Weights of a small transformer language model.
Size: 15 layers, width 256, 4 heads of 128 (2 for keys and values), MLP 1536 tanh GELU, vocabulary 3760, 18.8M parameters.
Architecture: LayerNorm before each block, learned positions, biases, tied embeddings.
Training: a variant of Muon for these matrices, 1179M tokens, 8996 steps.
Each number is 128 + 24 x the weight over the matrix's rms, rounded and kept within 0 to 255. Layers, rows and columns count from 0.

# layer 2 attention query, 512x256, rms 0.183, rows 293-310,421-438, columns 0-127
[[110 132 170 139 152 164 175 135 112  86 128  91  74 144 150 169 185 184 124 129 136  89 109 167 139 130 130 107 159 124 132 154 157 135  89 140 100 139  61 127 120 117 125 115 184 125  91 128 147 105  94 105 134 141  81 151  98 136 119 138 126 138  97 128 138 144 139 110 105 112 112 121 186 116 106 184 111 105 129 118 139 104 122 133 127 123 127 107 140 170  88 113 143 153 121 141 153  87 144  72 152 120 104 156 134 131 116 134 107 133 116  95 167 135  63 132 110  96 140  77 128 123 144  88 129 107 140 100]
 [111 122 156  97 107 128 105 179  97 112 132 137 117  92  94 118 129 131 152 151 151 158 142  81 103 100 121 135 140 143 137 154 121 118 135 143 140 131 131 151 118 111  90  89 155 153 133 148 142 181 135  93  87 175  91 123 113 135  97  92 108 149 161 152 118  96 107 133 109 153 170 113 160 107 149 159 106 107 124 122 157 163 144 148 134 126 145 143 100 151  90 137 127 154 148 145 177  97 139 133 157 134 112 143 148 162 132 115 161 131 103 116 111 109 103 118 122 130 138 135 165 109 102 150  96 111 134 131]
 [142 166 134 134 128 134 109 140 110 114 136 139 118 109 132 112 108 188 200 112 137 127 158 160 115 152 109 110 147 151 137 159 116 120 103 152 120 129 148 118 106 152 167  94 144 107 144 149 116 192 171 101 126 112  82 173 150 110 143 152 169 118 167 164 132 124 117  79 110 110 157 133 167 106 139 126 182 119 128 148 109 107 108 110 100 130 145 131 133 103 104 123 102 173 158 116 134 139 137 107  73 130  97 128 140  96 131 117 120 128  91 105  85 132 106 130 110 120  87  86 144 160 135 119  97 123 116 127]
 [134 126  95 125 114 139 110 127 100 142  64 145 143 133 142 138 127 137 120 123 119 101 142 136 130 186  62 138 151 125 129 144 124 143 109  67 127 116 132 138 142  96 142 118 107 126 178 120  98  90 142 165 132 168 109 109 128 157 156 139 138 115 121 112  93 116 121 118 149 143 151 113 127 152 123 136 131 151 124 145 138 150 137 158 132 132 158  89 148 137 126 103 133 103 100 109 112 110 159 156 146 148 110 159 143 111 135 124 195  84 155 155 134  90 138 114 128 150 149 159  98 101 150 112 123 143 140 185]
 [ 86 142 117 132 155 109 157 109 140 145  77 164 169 147 129 124 156 131 114 161 114 124 173 172 146 131 132 150 172 103 145 120  89 147 118 122 105 117  61 109 136 145 143 130 136  98 113 128 186 141 132 111 126 101 113 110 120 125 146 115 118 150 149 117 123 113 142 151 104 150 126 163 178 139 164 153 134 126 127 144 121  90 135 152 107 140 106 190 162  98  98 123 143 139 132 125 194 100 145 151 120 142  76 136 134 146 131 131 127  94 166  94 113 123 108 101 150  91  83 134 139 120 103 153 133 151 123 153]
 [134 113 141 153  92  85 119 141 131 145 111 135 132 122 109 137 141 100 128 137 143 108 129 150 145 133 175 154 117 146 125 127 105 130  89 127 156 138 133  95 112 122 136 138 138 123  99 112 138 139 171 102 151 148 130  97 175 142  91 149 164 116 104  97 150 105 166 146 151 122 159 137 129 100 126 165 190 109 103 134  38 114 199 118 128 162  90 106 122 125 152 120 112 123 111 146 143 129 151 122 126 104 129  86 154 148 159 102 102 140 122 189 129  91 116 127 149 119 116 111 137 112 125 175 135 122 147 139]
 [105 153 143 135 175 147  86 108 152 122 158 120 122 135 101 115 139 108 162 149  53 160 142 112 129 127 145 164 141 121 132 113  92 102 118 138 107 156 145 155 109 135 116 135 129 139  96  98 113 124 134 121 137 120 143 133 155 141 184 114 135 179 134 126 157 134 168 118  85 120 151 116 122 109 131 149 170 119 117 103 147 124 142 108 171 107 122 142 128  90 128 174 152 132 115 114 134 164 157 136 128 160 165  91  84  81 104 114 166 106 132 117 140 102 144 164 133 147 149 134 100 129 130 121 118 114 132 129]
 [103 136 184 137 105 137 175 117 125 159  94 132 108 133 125 127 145 169 176  92 116 123 149 146 120 175 141 167 132  92 113 125 159 136 168 128  77 132 129 125 100 148 121 104  94 173 113 105 103 105 113 124 162 126 121  94 156 128  90 152 152 156 114 128 132 104 122 162 145 103 133 146 129 173 127 109 161 110 160 104 158 169 104 152 159 116  97 137 128  96 141 130 126  95 108 133 111 137 140 156 184  87  71 130 117 133 116  95 109 153 111 140 157 124  98 108 141 144 147 161 134 179 165 108  50 122 138 153]
 [116 119 129 118 138  78 114 149 110 135 115 132 101  87 106 117 140 136  79 160 114 139 125 150  96 142 106 175 108 130 144 117 176 121 154 113 108 127 123 158 136 122 121 146 138 111  78 142 117 136  95 101 186 108 145 124  94 134  91  73 135 114 120 134 161 111 109 132 107 107 172 150 126 106 178  77 167 147 171 106 145 170 139 149 176 136 177 169 125 137 147 130 107 158 130 118 107 147 113 121  99 125  87 128 114 102 117 149 137 109 129 134 119 122 162  71 133 134 140 152 122 125 127 138 109  64 144 174]
 [126 108 122 131 120 137 117 104 134 149 143 117 106 160 158 103 131 133  92 118 134 139  92 126 135 139 160 139 112 131 114  89 127 151  87 147 135 154 140 173 120 128 103 111 112 107 131 125 123 160 119 125 130 146 162 139 138 132 136 122  94 142  99  85 129 103 125 127 128 135 131 153 128 145 122 135 127 112 150 134 119 109 108 113  90 132 113 113 132 111  95 126 160 127 114  98 148 148 129  91 129 124 132 115 158  81 130 123 120  92 135 108 142 151 137 115 147 118 133 115  92 136 136 139 131 151 130  96]
 [124 137  88 138 148  67 112 165 152 103 188 136  92 133  87 136 157 163 115 120 149 113 104 152 106 132  85 114 121 140 136 124 104 127 101 161 174 149 151 202 158 137 138 132 125 122 104 109 133 159 112 198 163 114 180 144 159  86 157 147 133 113  89 133 117 147 109 119 127 109 167  99 121 127 160 123 126  98 148 147 170 148 135 135 112 181 107 197 173 135 106  80 143 146  91 125 116 153 147 150 135 107 118 133  76  85 142 141 111 111 118 105 121 111 111 127 115 136 100 175 148 154 110 133 143 148 107 142]
 [140 137 123 145 162 146 177  92 158 132 139 118 153 148 122 128  95 128 110 138  55 143 133 102 142 158 152 142 173  79 110  86 138 159 144 115 135 128 103  88 127 143 123 139 129 132 164 132 115  58 157 116 168 175 127 128 127 137 123 100 143 125 157 121 132 116  95 158 141 153 155 127 128 130 109 132  91 135 198 131  95 113 129 142 120  89 173  77 100 158 118 117 100 116 157  82 115 134 136 147 118 129 124 116 141 149 147 137 102 133 168 126  98 159 140 166 172 112 154 138 107 145 155 101  89 124 142 150]
 [136  94 150 140 182 156  80  91 166 132 175 138  64  74 138 142 103 114 137 124 144 119 102 161 147  90 136 128 137 156 127 112 131 114 122  84 121 144 144 132 146 128 117 158 137 153 155 129 108 110 133 100 148  97 134 136 130 121 115 114 136 140 105 110 146 125  93 136 126 105 120 128 102 102 123 151 167 149 106 135 113 143 110 133 141 121 102  87  88 164 156 121 124 109 148 102 118 127  95 146  85 125 176  97 136 126 134 136 144 169 170 149 158 143 119  91 108 157 134 122 134 124 138 168 111 126 135 141]
 [106  75 114  87 149 132  99 163 160 120 163 119 134 123 143 164  87  90 103 136 123 140 123 124 134 140 129 124 111 146 138 126 101 127 132 134 129  94 153 145 145 107 109 108  97 148 109 132 153 156  97 107 132 147 116  82 138 136 100 117 149 113 121 109  91 161  95 105 137 132 129 169 137 136 118 121 167 165 138 140 135  98  93 158 113 158 148 116  89  74  94 125 135 146 122  97 124 117 104  87  86 155  74  75 113 123 112 155 120 191 140 117 107 121 136 155 145  82 136 136 150 132 137  82  98 111 135 119]
 [138  99 132  94 130 172 148  92 143 165 148 163 114 133 130 144 152 142 165 186 125 131 149 115 134 112 105 138 170 157 140 132 125 160 115 136 157 124  98  99 123 139 160 105 143 145 128 148 142 112 179 113 160 115 119 115 138 107 116 100 116 111 131 158 127 120 129 139 136 134 147 130 124 127 167 100 155 112 156 117 179 128 110 114 133 125  96 154 134 120  93 144 135 158 138 148 111 125 110 108 102 131 117 124 134 123 121 147 115 101 138 142 147  89 127  96 144 123 152 142 137 125  95 129 141 133 127 153]
 [148 142 139 145 116 100 151 130 148 159 117 173 119 119 112 164 128  84 111 114 131 153  94 135 111 137 130 174 121 121 111 118 123  98 125 130  83 117 142 110 132 116 163 177 101 126 138 100 145 134 135  93  52 174 140 155 136 146 115 111 122 189 112 124 134  92 107  99 114 188 162 166 129 147 112 139 155 159 127 154 139 170 112  86 135 124 135 129 113 169 146 164 106 140 141 128  70 147 107 157 156  99 151 151 166 149 136 157 134 120 141 141 149 123 112 147 106 176 150 128 122 119 150 147 130 113 147 155]
 [ 95 177 164 147  79 158 144 122 123 122  91 109 134 126 152 157 149 132 133 124 137 124 139 140 121 113 117  97 119 143 124 152 124 143 134 110 156 100 113 103 150  97  89 151 139 106 138 128 146 166  91 129 148 139 139 157 136 116 111 149 123 104 119 136 149  91 105 190  99 139 145 138 110 100 112 139 153 122 136 142 162 120 119 130 114  96 174 100 142 139 139 107 125 104  96 113 130 112 115 138 114 122 121 145 118 212 113 187 172 115 143 113 177 137 169 181 119 123 119  88 129 131 128 143 186 121 146 162]
 [ 87 141 156 145 149 161 146 115 130 108 101 150 160  93  90 163 134 144 133 112 176 154 141 120 170 118 153 154 112  93 137 152 132 107 143 130  90 130 101 113 133 119 109 122 121 150 126 178 134 115 149 112 161 114 175 184 114 110  95 116 152 139 106 155 170 167 159  82 157 121 117  96 126 111 115 103 147  98 132 130 110 103 116  99 124  96 102 117 133 118 159 145  96  93 117 129 157 142 113 148 131 126 106 125 111 100  92 167 137 138 111 124 210 136 122 168 136  76 155  84 127 142 112 133 145 105 138 151]
 [145 120 108 140 117 132 123 148 130 106 179 142 143 136 105 130 126 112  99 142 118 143  86 145 136 101 111 117 140 155 148  72 123 124 127 156 127 136 108 139  96 129 112 133 126 114 114  85 151 178  88  99  96 130 114  94 161 128 127 123 114 171  97 155 134 117 150 183 124 118  78 105  95 175 115 112  84  71 122 126 162 122 100 166 184 125 107 133 152  91 118 122 119 148 110  94 118 181 127 100 128 139 111 163 130 116 166 134  95  73 132 133 174 117  95 114 142 135 138 160 160 118 148 164 147 111 125 161]
 [149 156 121 125 121 102  93 124 153 162 101 110 121 146 164 180 141 114  66 149 129 109 143 139  81 165 117 103 103 125 147 137 120 132 133 129 172 123 115 108 138 134 135 128 114 139  93 105 127  96 136 105 133 116 110 123 183 132 160 134 139 137  99 129 178 106 148 174 106 148 131 180 123  98 122 106 170 132 122 113  97 119 104 145  84 111  98 122 110 163 109 112 161 137 109 134 146 144 107 135 145 120 153 111 126 130 130  98 113 153 136 126 123 129  97 119 113 121 131 128 151 122 109 120 143 143 138  91]
 [122 136 106 166 104 136  96 115 139 151 135  96 137 155 109 163 125 101 164 113 166  98  97 131  80 107 111 139  98 141 143 103 127 132 133 152  97 146 116 133 147 127 120 140 122 122 114  87 148  88 112 157 130 153 114  95 150 162 164 131 103 120 110  92 110 118 117 149 143 161 125 134 112 112 139 153  81 136 111 129 141 131 138 147 134  88 150 113 127 106 131  98 147 133 116 157 105 112 187 166 190 127 135 140 148 157 124  91 140 161  99 136 151 117 151 111 135  72 107 193 163 115 133 201 147 125 127 129]
 [126  72 159 156 132 111 107 137 119 131 120 119 127 105 186 131 119 106 170 124 111 136 116 152 132  93 155 151 119 128 119 141 125 118 149 161  90 107 175 162 127  97  99 131 147 157 102 137 119 141 127 121 159  84 148 117 151 143 125 149 142 104 181 174  96 153  59 152 176 132 148 146 146 115 131 119 100 164 133 124 137 163  94  99 103 135 125 127 143 101 138 106 140 103 140  99 161 176 150  82  93 117 107  83 169 142 109 128 114 132 104 136 160 138 157 139 121 142  92 128 153 171 126  94 150 126 121 152]
 [170 137 136 164 152  75 136 141  95  71 157 103 140 151 129  80 116 111 147 146 131 134  49 129 100 143 146 130 137 105 146 104 114  95 141 174  93 171  88 101 169 127 104 131 128  94 121  60 122 155 115 140 103 120 145 133 139 102 157 140 127 115  98 138 146 116 125 134 131 121 135 121 118 144 105 152 114 120  77 106 113 154 140 121 119 178 165 132 131 172 178 149 109 129 134 144 154 133 149 156 147 120 164 110  99 131 124 137 133 140 122 121 139 104 168 133 126 126  97 140 144  84 140 145 107 134 104  88]
 [135 126 125 160 139 154 112 138 124 104 176 150 123 153 125  91 150 127 151 145 135 172 144  91 108 141 122 131 167 134 144 147 129 123 115 151 138 117 136  93 116 134  64 155  88 137  80 138  92  98 104 138 143 128 106 155 106 119 124 106 151 118 117 150 160 120 146 131 107 154 115 118 149 115 134 105 124 165 134 133 146 153 136 110 142 122  95 104 107 147 175 111 121 115 133 125 185 130 123 146 115 119 138 135 103 110 159  82 126 161 124 164 100 130 157 168 104 127 109 121 130 118 134 156 187 135 122 124]
 [104  98  88 138 107 147 107 103 152 126 122 155 147  83 141 139 135  92 129 126 164 124 116 139 149 143 121 121 103 123 136 164 146 122 132  89 109 100 133 112 139  95 128 155 118  90 113 138 156 135 135  93 119 124 142 116 132 135 140 133 115 103 177 168 107 138  90 130 123 114  95 138 151 173 132 144 143 171 116 142 119 114  92 113 116 105  91 113 104  96 171 145 127 125 151 147 160  68 117 123 147 134 140 125 136 122 133  96 105  96 117 121 135 121 152 134 130 119 138 137 144 152 129 117 137 106 118 127]
 [155 142 110  97 151 149  90 153 166 137  93 111 166 100 142 138 124 112  87 100  99 135 155  85 128 147 135 144  57 145 142 144 147 143 163 117 110  74 164 127 130  64 105  87 129 114 170 139 149 171 128 144 195 100 139  63 158 127 150  69 148 120 133 105 116 148 123 127 135 125 104 160 113  85  87 152 127 144  95 153 135  99 114 161 140  60 137 147 131 159 138  99 111 123 139 101 139 170 123 117 141 144 132 103  93 107 128 164 163 140 140 134 165 121 158 164 107 143 182 110 128 110 143  93 168 143 124 143]
 [149 199 108 145 131 141 101 121 104 144 147 139 108 108 173  96 101 105  97  55  96 149 162 124  88  98 131 130  76 161 138 144 126 157 102  81 138 141 157  96 110 110 131 133 133 141 141 158 145 112 116 138 124 165 168 159  62  93 120 135 108 104 189 106 146 133 140 157 127 123 158 161 119 138 129 118 124 186 112 129 124 127 167  70 141  71 108 117 118 130  72 159 152 112 105 127  58 122 131 139 117 137  98  95  81 168 147 145 162  83 146 140 153 123 129 152 110  73 118 134 111 120 123  93  99 161 120 163]
 [132 145 124 131 147 115 183 115 134 104  84 153 159 109 130  74 115 123 140 140 114 164 176 146 161 113 113 150 123 145 128 147 108 103  92 131 128 144 126 112 145 148  97 124 163 166  98 109 157  85  97 116 137 106 118 123  89 100 139 123 128 116 160 158 112 133 118 113 139 142 156 143 111 130 124 143 134 146 141 142 126  97 112  95 135 190 140 124 127 131 126 128  85 140 142 115 115 115 168  73 130 150 117 133  79 121 132 139 108 105  93 110 126 108  60  91 134 121 135 161 175  62  95 133 160 157 120 122]
 [170 145 159 150 126 170 113 137 130 153 134  91 127 151 168 131 147 153 135 141 129 116 122 141 105 148 141 131 134 131 126 128  88 162 116 180 140 128 128  83 148 141 109 116  74  86  76  91 153 146 147  70 118 136  76 137 104 138 130 155 135 118 150 146  97 111 166  81 137 106 131 112 154 125 151 159 106 105 111  70 116  97  86 102 104 140  97  99 128  66 129 127 116 177 153 103 163 144 166 120 142 137  61 138 167  86 122 111 122 119 140 115  81 119  87 143  99  93  89 100 138 142 123 124 147 179 138 124]
 [107 172 116 153 146 140  92 164 133 111 104 113 119 111 162 171 133  99  93 136 131  99  73 153 127 135 151 146 114 143 130 103 117 124 129 121  99 120 153 153 138  55 114 120 129 135  78 144 141 152 148 114 142 137 141 132 151  93 134 104 106 146 119 158  96 130  96 141 120 142 153 152 154 151 166 122 175  90 125 113 138 114  78 124 158 146  88 152 117 119 142 127 158 106 163 165 100  60 152 114 141 132  84 132 130 138  85 114 154 114 156 133 125 138 144 137 135 122  97 112 107 113 127 168 134 158 120 131]
 [147 135  79 123 131  74  70 130 145 193 141 100 139 119 122 124 133 115 116 147  81  87 133 122 149  96 160 141 148  93 116 110 118 117  89  97 122 142 166 118 122 115  98 125 167 135 146 108 134 132  95 154 134 132 119 136 127 105 131 144 134 116 139 160 150 145 154 156 122 132 115 167 128 100  84 142 175 169 120 151 102 151 133 112 124 139 119 152 162 112 103 106 127 150 156 147 120 167  73 128 122 136 192 119 141 140 140 122 138 111 115 161 133 135 163 164 156 100 134  93 128 110 112 150 101 111 103  80]
 [148 147 102 129 108  98 136 100 106 132 126 110  90 119  92 134 132 132 179 119 122 118 155 102 140 155 149 161 109 121 102 142 188  78 113 151 160 135 139 122 101 194 119 127 125 124 160 121 127 142 114 122 131 138 161 104 135 134 152 128 138 115 176 152 158 152 159 160 111 117 153 112 106 120 140 122  40  68 129  99 141  96 131 144 145 126 121 109 155 132 132 156 116 121 131  97 127 162 105 131 165  94 105 118  93 124  91 109 129 144 149 153 145 128 146 148 132 185 159 120 169 147 152 186 137  96 129 149]
 [157 133  89  69 157 145 105 146 122 107 186 134 124 137 121 106 143 131 101  82 124 153 165 128 117 120 140 119 148 122 125 135  91 114 167 102 125 126  94 151 114 125 120 109  98  94 165  75 140 136 136  84 114 139 147 131 126 133 129 111 136 129 126 143 104 144 201 184 104 164 132 138  80 165 151 127 100 126 125  86  97  82  74 130  67 140 155 113 137  80 124 126 152 137 100 117 159 141 150 160 141  90 111 219 128 151 178 119 141 178 119 104  99 174 115  95  88 110 132 119 144 154 145 122 141 161 119 154]
 [126  62 112 121 130 117 128 121 131 208 168  92 168 131 144  77 134 125 110 115 115 100 157 133 168 129 149 137 106 171 119 159 125 146 151 155 162 161 134 129 127 119 122 142 121 123 111 111 125 133 167 149 160  81 167 139 116 144  96 132 140 166 125 130  50 146  56 147 107 109 128 190 152 204 156 125 128  90 118 137 124 117 107 186 106 110 157 115  96 116 105 104 143  95  96 117 105 114 161 156 142 129 130  94  97  91 136 144 143 157 122 108 110 165 168 158 110 122 110  56 110 136 107 136 103 120  83 120]
 [ 99 127 101 108 131 124  89 148 142 185 147 143 109  80 128 145 144 122 161 126 185 139 155 134 145 139 122 120 133 130 143 124 136  71 184 161 170 144 128 177 144 144 139 129 131 147 157 181 151  65 139 121  65 170  98 133 134 151 115 116 151 110 119  55 128 127 117 121 113 136 117 108 154 101 157 161  99 155 121 173 120 137 115 184 110 122 108 114  94 133 172 120 143 134 153 157 120 114 139 100 151 147  83 104 156 105 118 177 105  88 106 137 110 179 123  95 123 142 131 136  90  90  99 139  87 101 115 113]
 [163 123 136 123 165 143 113 135 125 141 121 109 118 133 128 132  93 154 117 102 113 106 108 109 147 101 104 148 105 136  84 167 126 132 116 143 142 171 182 136  83 141  87 117 110 132 148 148  77  94 112 115 116 134 105 119 122 139 176 131 150 123 113 142 141 156 117 181 130 148 154 118 147  63 106 153  97 134 170  94 152 131 156 143 153 170 179 109 128 109 102 111 132 168 105 140 153 137 166  92 136  90 109 118  99 147 119 100  59  98 139 112 147 119 128 172 113 141 158 147 121 131 125 106  97 129 124  98]]
# layer 2 attention key, 256x256, rms 0.162, rows 165-182, columns 0-127
[[153 116 128 155 121 125 150 109 126 130 130 130 117 124  96 112  89 173 132 110 125  95 151 153  98 166 155  96 118 143 123 103 112 132 145 154 150 128 158 189 112 139 140 129 162 128  89 132  79 104 154 114 141 105 177 158 142 161 116  90 158  74 153 148 149 116 119  97 123 168  80 143 116 114  86 130 120 117  88  99 140  84  93 116 112 153  82 147 112 147 116 157 150  83 139 142 103 152  85 133 104  89 178 139 136 135 111 158 136 144 120 113 153 147 107  78 125 137 132 125 130 143 150  90 143 153 157  89]
 [ 79  83 109 166 127 145 142 117 128 105 138 140 154 127 146 115 116 131 100 142 154 128 133 156 127 131  94 132 160 139  75 164 169 127 154 138 144 124 136  82 102 128 150 116 116  76 127 139 110 133  79 125 161 105  74 109 159 116  79 119 171 117 148  93 126 119 106 164 111 136 124 132 147  99  95 130 140 121 137 139  98 109 116 133 151 131 130  83 140 118 172  99 110 115 121 101 170 152 123 126 131 119 124 120 109  91 134 121 121 154 144 132 102 126 165 138 157 134  96 117 105 136 172 156 105  89  86 168]
 [108  97 171 111 100  80 117 117 138 109 103 111 118 140 102 102 127 139 103 179  81 141 126 137 110 183 163  88 174 115 147 171 125 172 136  89 148 146  92 122  78 142  96 172 117 153 121 153 112 122 103 105 113 121 162 130 106 118 142  98 125 165 125 133 143 126  69 157  84 135 121 129 138 137 112 101 124 148 130  79 140 125 194 149 151 142  98 136 134 128 182 125 175 154 117 125 161  98 126 109 153 136 117 179 118 139 150 155  99 150 112 185 127 153 130  99 146 119 105 129 134 150 163  96 138 141 113 108]
 [122 151 144 102 114 104 176 107 141 134 148 103 179 116 110 169 105 129 161  95 116 120 132 146 114 123 172 122 117 131 108 145 159 107 113 154 119 152  76  87  96 129 146 138 130 120 126  97 129  90 153 161 142 110 103 123 137  71 132 119  88 109 139 102 117 167 170 120  87 153 109 134 120 140 119 121 152 164 114 121 182 121 153 151 126 116 148 110 113 170 139 163  90 159 143 140 133 133 127 184 122 158 117 151 145 168 102 139 147 101 118 109 132 134 139 120 129 134 110 127 112 140 130 157 134 102 145 152]
 [103 109 128 111 142 135 123 177 128 187 170 151 140 149 135 137 104 126  93 131 134 147 199 111 121 127 129  90 181 154 140 145 148 149 151 131 129 107 156  66  91 133 138 136 132 181 157 171  83 136 118  74 121 104 112 130 152 152 159 104 104 139  88 117 186 143 154 150 101 161 139 123 102  83 102 128 106 129 135  72 143 193 125  87  96 147 106 155 157  91 139 144 124 204 166 105 204  54 101 107 144 129 171 130 110 121 166 127 137 148  91 142 130 122  75 135  94 153 128 165 109 146 112  83 139 123 122 112]
 [135 122 130 120 133 114 151 161  66 188 111 129 149 129 141 123 126 120 138  94 135 127 122 155  98 107 168 127 113 156 127 157 123 139 151 128 119 119 124 160 113 131 190 136 180 147 179 129 156 144  75 129 152  84 147 132 144 114 142 136 109 140 125 150 144 114 103 130 152 123 121 112 115 165 114 147 154 154 108  69 172 158 109 155  95 118 138 140 115  96  96 127 155 121 138 114 122 123 130 120 169 162 122 113 137  86 110 137 145 141 115  78 139 133 125 136  86 157 151 173 114 105 115 109  76 112 147 120]
 [139 117 130 108  59 116 148 151 135 161  92 126 160 146 120 139 110 160 146 113 155 146 142 142  86 136 123 113 172 144 108 137 146  95 157 110 135 138 110 153 117 124 136 139 120 152 148 165 156 110 122 158 115 171 115 154  93 130 113 127 134 167 101 142 108  96 140 130 156 121 151 133 131 155 102  96 110 135 171 130 146 121 155 120 142 144 122  76 155 121 131 135 110 112 140 126  86  95 107 113 162 110 119  53 163 160 132 133 107 117 127 148 145 130 101  70 119 153 149 160 115  97 114 136 123 146 148 135]
 [132 118 125 172 145 118 148 106 104 124 131 152 108 127 137 124 129 100 127 167 119  82 118 124 103 108  86 137 109 138 108 140 102 110  85 122 127 175  95  94 138 135 136 185 144 147 127 140 125 101 103 129 145 136 126 142 100 100  85 124 105  98 164 178 173 131 108 135 140 134 143 110 133  88 149 130 129 145 104 135  98 100  87 116 142 144 155 124 125 127 147 132 106 131 136 129  94 140 117  97 103 115 157 144 122 152  77 103 133  59 172 148 126 120 146 122 157 149 112 128 114 112 132 142  86 120 107 145]
 [135  81 145 159 145  97 129 104 161 105 118 145 114 136 117 141 117 113 148 147 120 123 130 118 127 126 138  62 138 105 143 132  99 143 101 145  84 202 167 117 161 141 131  98 102 154 199 106 120  91 169 124 123 109 146  83 118 138 131 164 153 106 129  98 134 168 132 105 151 134 135 123 162 105 134 145 109 115 119 195 121  80 121 152 109 147 125  98  71 115 127 147 117  83 120 147 143 127 149 113  77 129 148 139 163 102 110 111 103  96 148 120 162 129 129 162 100 172 172 103 150 113  95 152 121  97 107 141]
 [181 119 123 121 129  87 139 135 136 117 157 146  91 124 124 147 120 116 135 142 132 107 106 113 125 100 105 113 117 150 132 107 129 124 163 132 101 116 103 124 152 124 136 106 158 162 138 117 106 161 148  82 113 109 127 217 175 130 128 150 104 139 115 138 182 124 138  97 160  83 127  68 175  98 158 136 103 150  96 118 124 137 141 113  94  92 141 156 121 146 126 158 151  84 139 137 137 141 101 163  88 125  85 125 192 143 138 113 117  84 102  99 125 107 122 156 111 132 164 134 134 130 119 127 109 122 143 131]
 [129 126 126 110 126 109 162 125  99 113  79  98 106 136 116 125  86 116  77 106 120 145 138 126 151 125 149 124 153 117 149  98 140 106 192  77 104  82 101 102 111 129 178  91 130 100 164 153 103 126 121 106 130  91 120  99 179 149 125 144 163 141  89 139 143  98  80 156 117 159 113 119 105 152 132 127 148 121 141 154 138 165 100 123  92 128 142 174  98 126 125 141 122 117 148 143 127 126 110 117 162 137 153 156 147  86 124  90 112 145 115 130 162 111 111 114 156 114 122 105  90 120 128  73  77 103 144 128]
 [136 126 183 117 110 149 114 121 115 152 117 156 139  96 145 152 110 127 149 108 116 149  75  73 110 112  83 121 118  98  83 171 113 101 111 167  92  99  87 163 141 132 101 149 150 108 118 160 120 162 144 171 163 128 107  73 157 135 100 123 100 119 106  60 145 142 148  93  89 113 158 111 111  72 142 117 133 139  98 116 140 129 145 135 127 151 124 179 128 125 105 150 103 143 117 109 114 151 135 181 152 112 127 150 117 110 151  93 132  89 143 140 150 108 127 119 141 171 134  87 130 109 137 131 119 105 128 120]
 [128 133 102 127 106 136 137 131 104  74 131 109 123 131 116 105 138 135 131 125 110 149 109 127 106 127 126 124  85 181 121 147 129 141 110 155 105 133 155 104 122 130 166 128 101 134 133 111 102 155 147 147 152 153 120 170 129 146 124 153 101 150 154 114 130 121 159 133 124 139 131 122 144 117 114 136 116 112 136 142 142 160 149 137 111 121 173 107 138 128 165 128 134  96  87  96 122 162 180 115 167 132  76 114 101  92 159 139 140 117 124  86 137 105 140 126 160 139 118 151 109 147 119 104 114 195 132 104]
 [116  81 118 139 125 148 155  96 107 159  76 135 134  97 153 100 146 126 106 119 155 156  93 116  91 109  95 144 109 119 137 147 124 154 167  97  82 134 129 132 145 101 139 111 152 125 132 173 115 112 132 134 115 128 182 151 130 153 105 129 123 100 103 118  92 105  96  76 143 148 114 130 105 103 141 110 111 132 128 140 115 160 137 162 133  82 120 129  81 168 157 124 137  84 120 133 154 118 127 172 102 112 178 146 114 106 127 132 129  72 136  99 132 134 135 129 141 131 133  65  86  82 128 144 140 156 139 120]
 [ 92 141 148 141 103 103 113 135 105 159  88 125 141 139 120 165 110 163 119 123  98 160 132 157 134 188 124 110 125  94 133  95 154  84 117 118 115 171 126 114 127 114 118 142 112  81  79 180 118 150 135  99 145 134 113 147 101 118  87 122 145 155 125 152 217 131  85  83 121 105 113 103 200 131 141 107  84 127 134 164 146 115 131 124 172 131 171 140 140 167 165 133 110 131 135 125 127 119 110  81 134  91 136  77 102  88  99  97 101 123 109 151  79 120 100 139 141 117 125 131 104 136 128 126 104 138 109 103]
 [121 139 139 108 118 145 103 120 147 118  54  91 119  93 132 154 139 180 125 131 142 114  99 134 145  97 121 107 128 121 123 129 125 137 106 103 109 110 150 151 124 137 113 143 122 121 117 111 139 105 125 161 163 145  82 143 118 131 123 142 130 113 115 108 152 171 126  85 175 129 146 102 141 130 118  97 112 142 152  86 117 123 147 120 119  79 110 101 112 155 111 130 134 121 106 112 142 147 111 119 116 142  99 129 183 122 132 133  78  86 136 155 145 163  89 114 148 145 115 180 162 124 125 112 111  98 101 123]
 [157 140 129 141 118 106 150 109 156 138  88 124 116 107  98 113 104  87 137 112 123 180  94 125 142 121 138 131  63 120  91 121 144 130 109 140 127  91 149 156  98 135 136 116 143 115 132 105 120 121 149 114 127 123 165 100 104 121 132 135 123 168 140 147 134 169 118 123 113 144 172 118 124 124  89 124 160 134 112 124  87 124 143 102 181 197 129 130 168 119 131 116  97  92 140 104 120 115 144  95 101 153 108 168 153 161 102 129  93 164 138 150 118 109 119 118 144 123 112 127 121 135 135 121 143 120 135 131]
 [138 102  83 162 119  96 134 112 119 116  58 165  93 113 142 143 139  84 138 119  91 113 164 125 135 138 145 140 157 139 130 106 118 111 132 158  82 118 116 114 140 113 154 147 166 143 134 137 183 148 117 128 149 125 127  86 123 105 159 151 118 117 160 124 100 118 152  88 163 123 128 117 108 123 151 153  98 127 112 144 144 123 127 118  94 131 105 158 103 130 116  97 123 103 151  84 161 134 106 115 106 134 180 130  84 133 104 123 120 154 164 115  89 154  90 151 147 154 102 109 122 147 122 180 138  86 107 110]]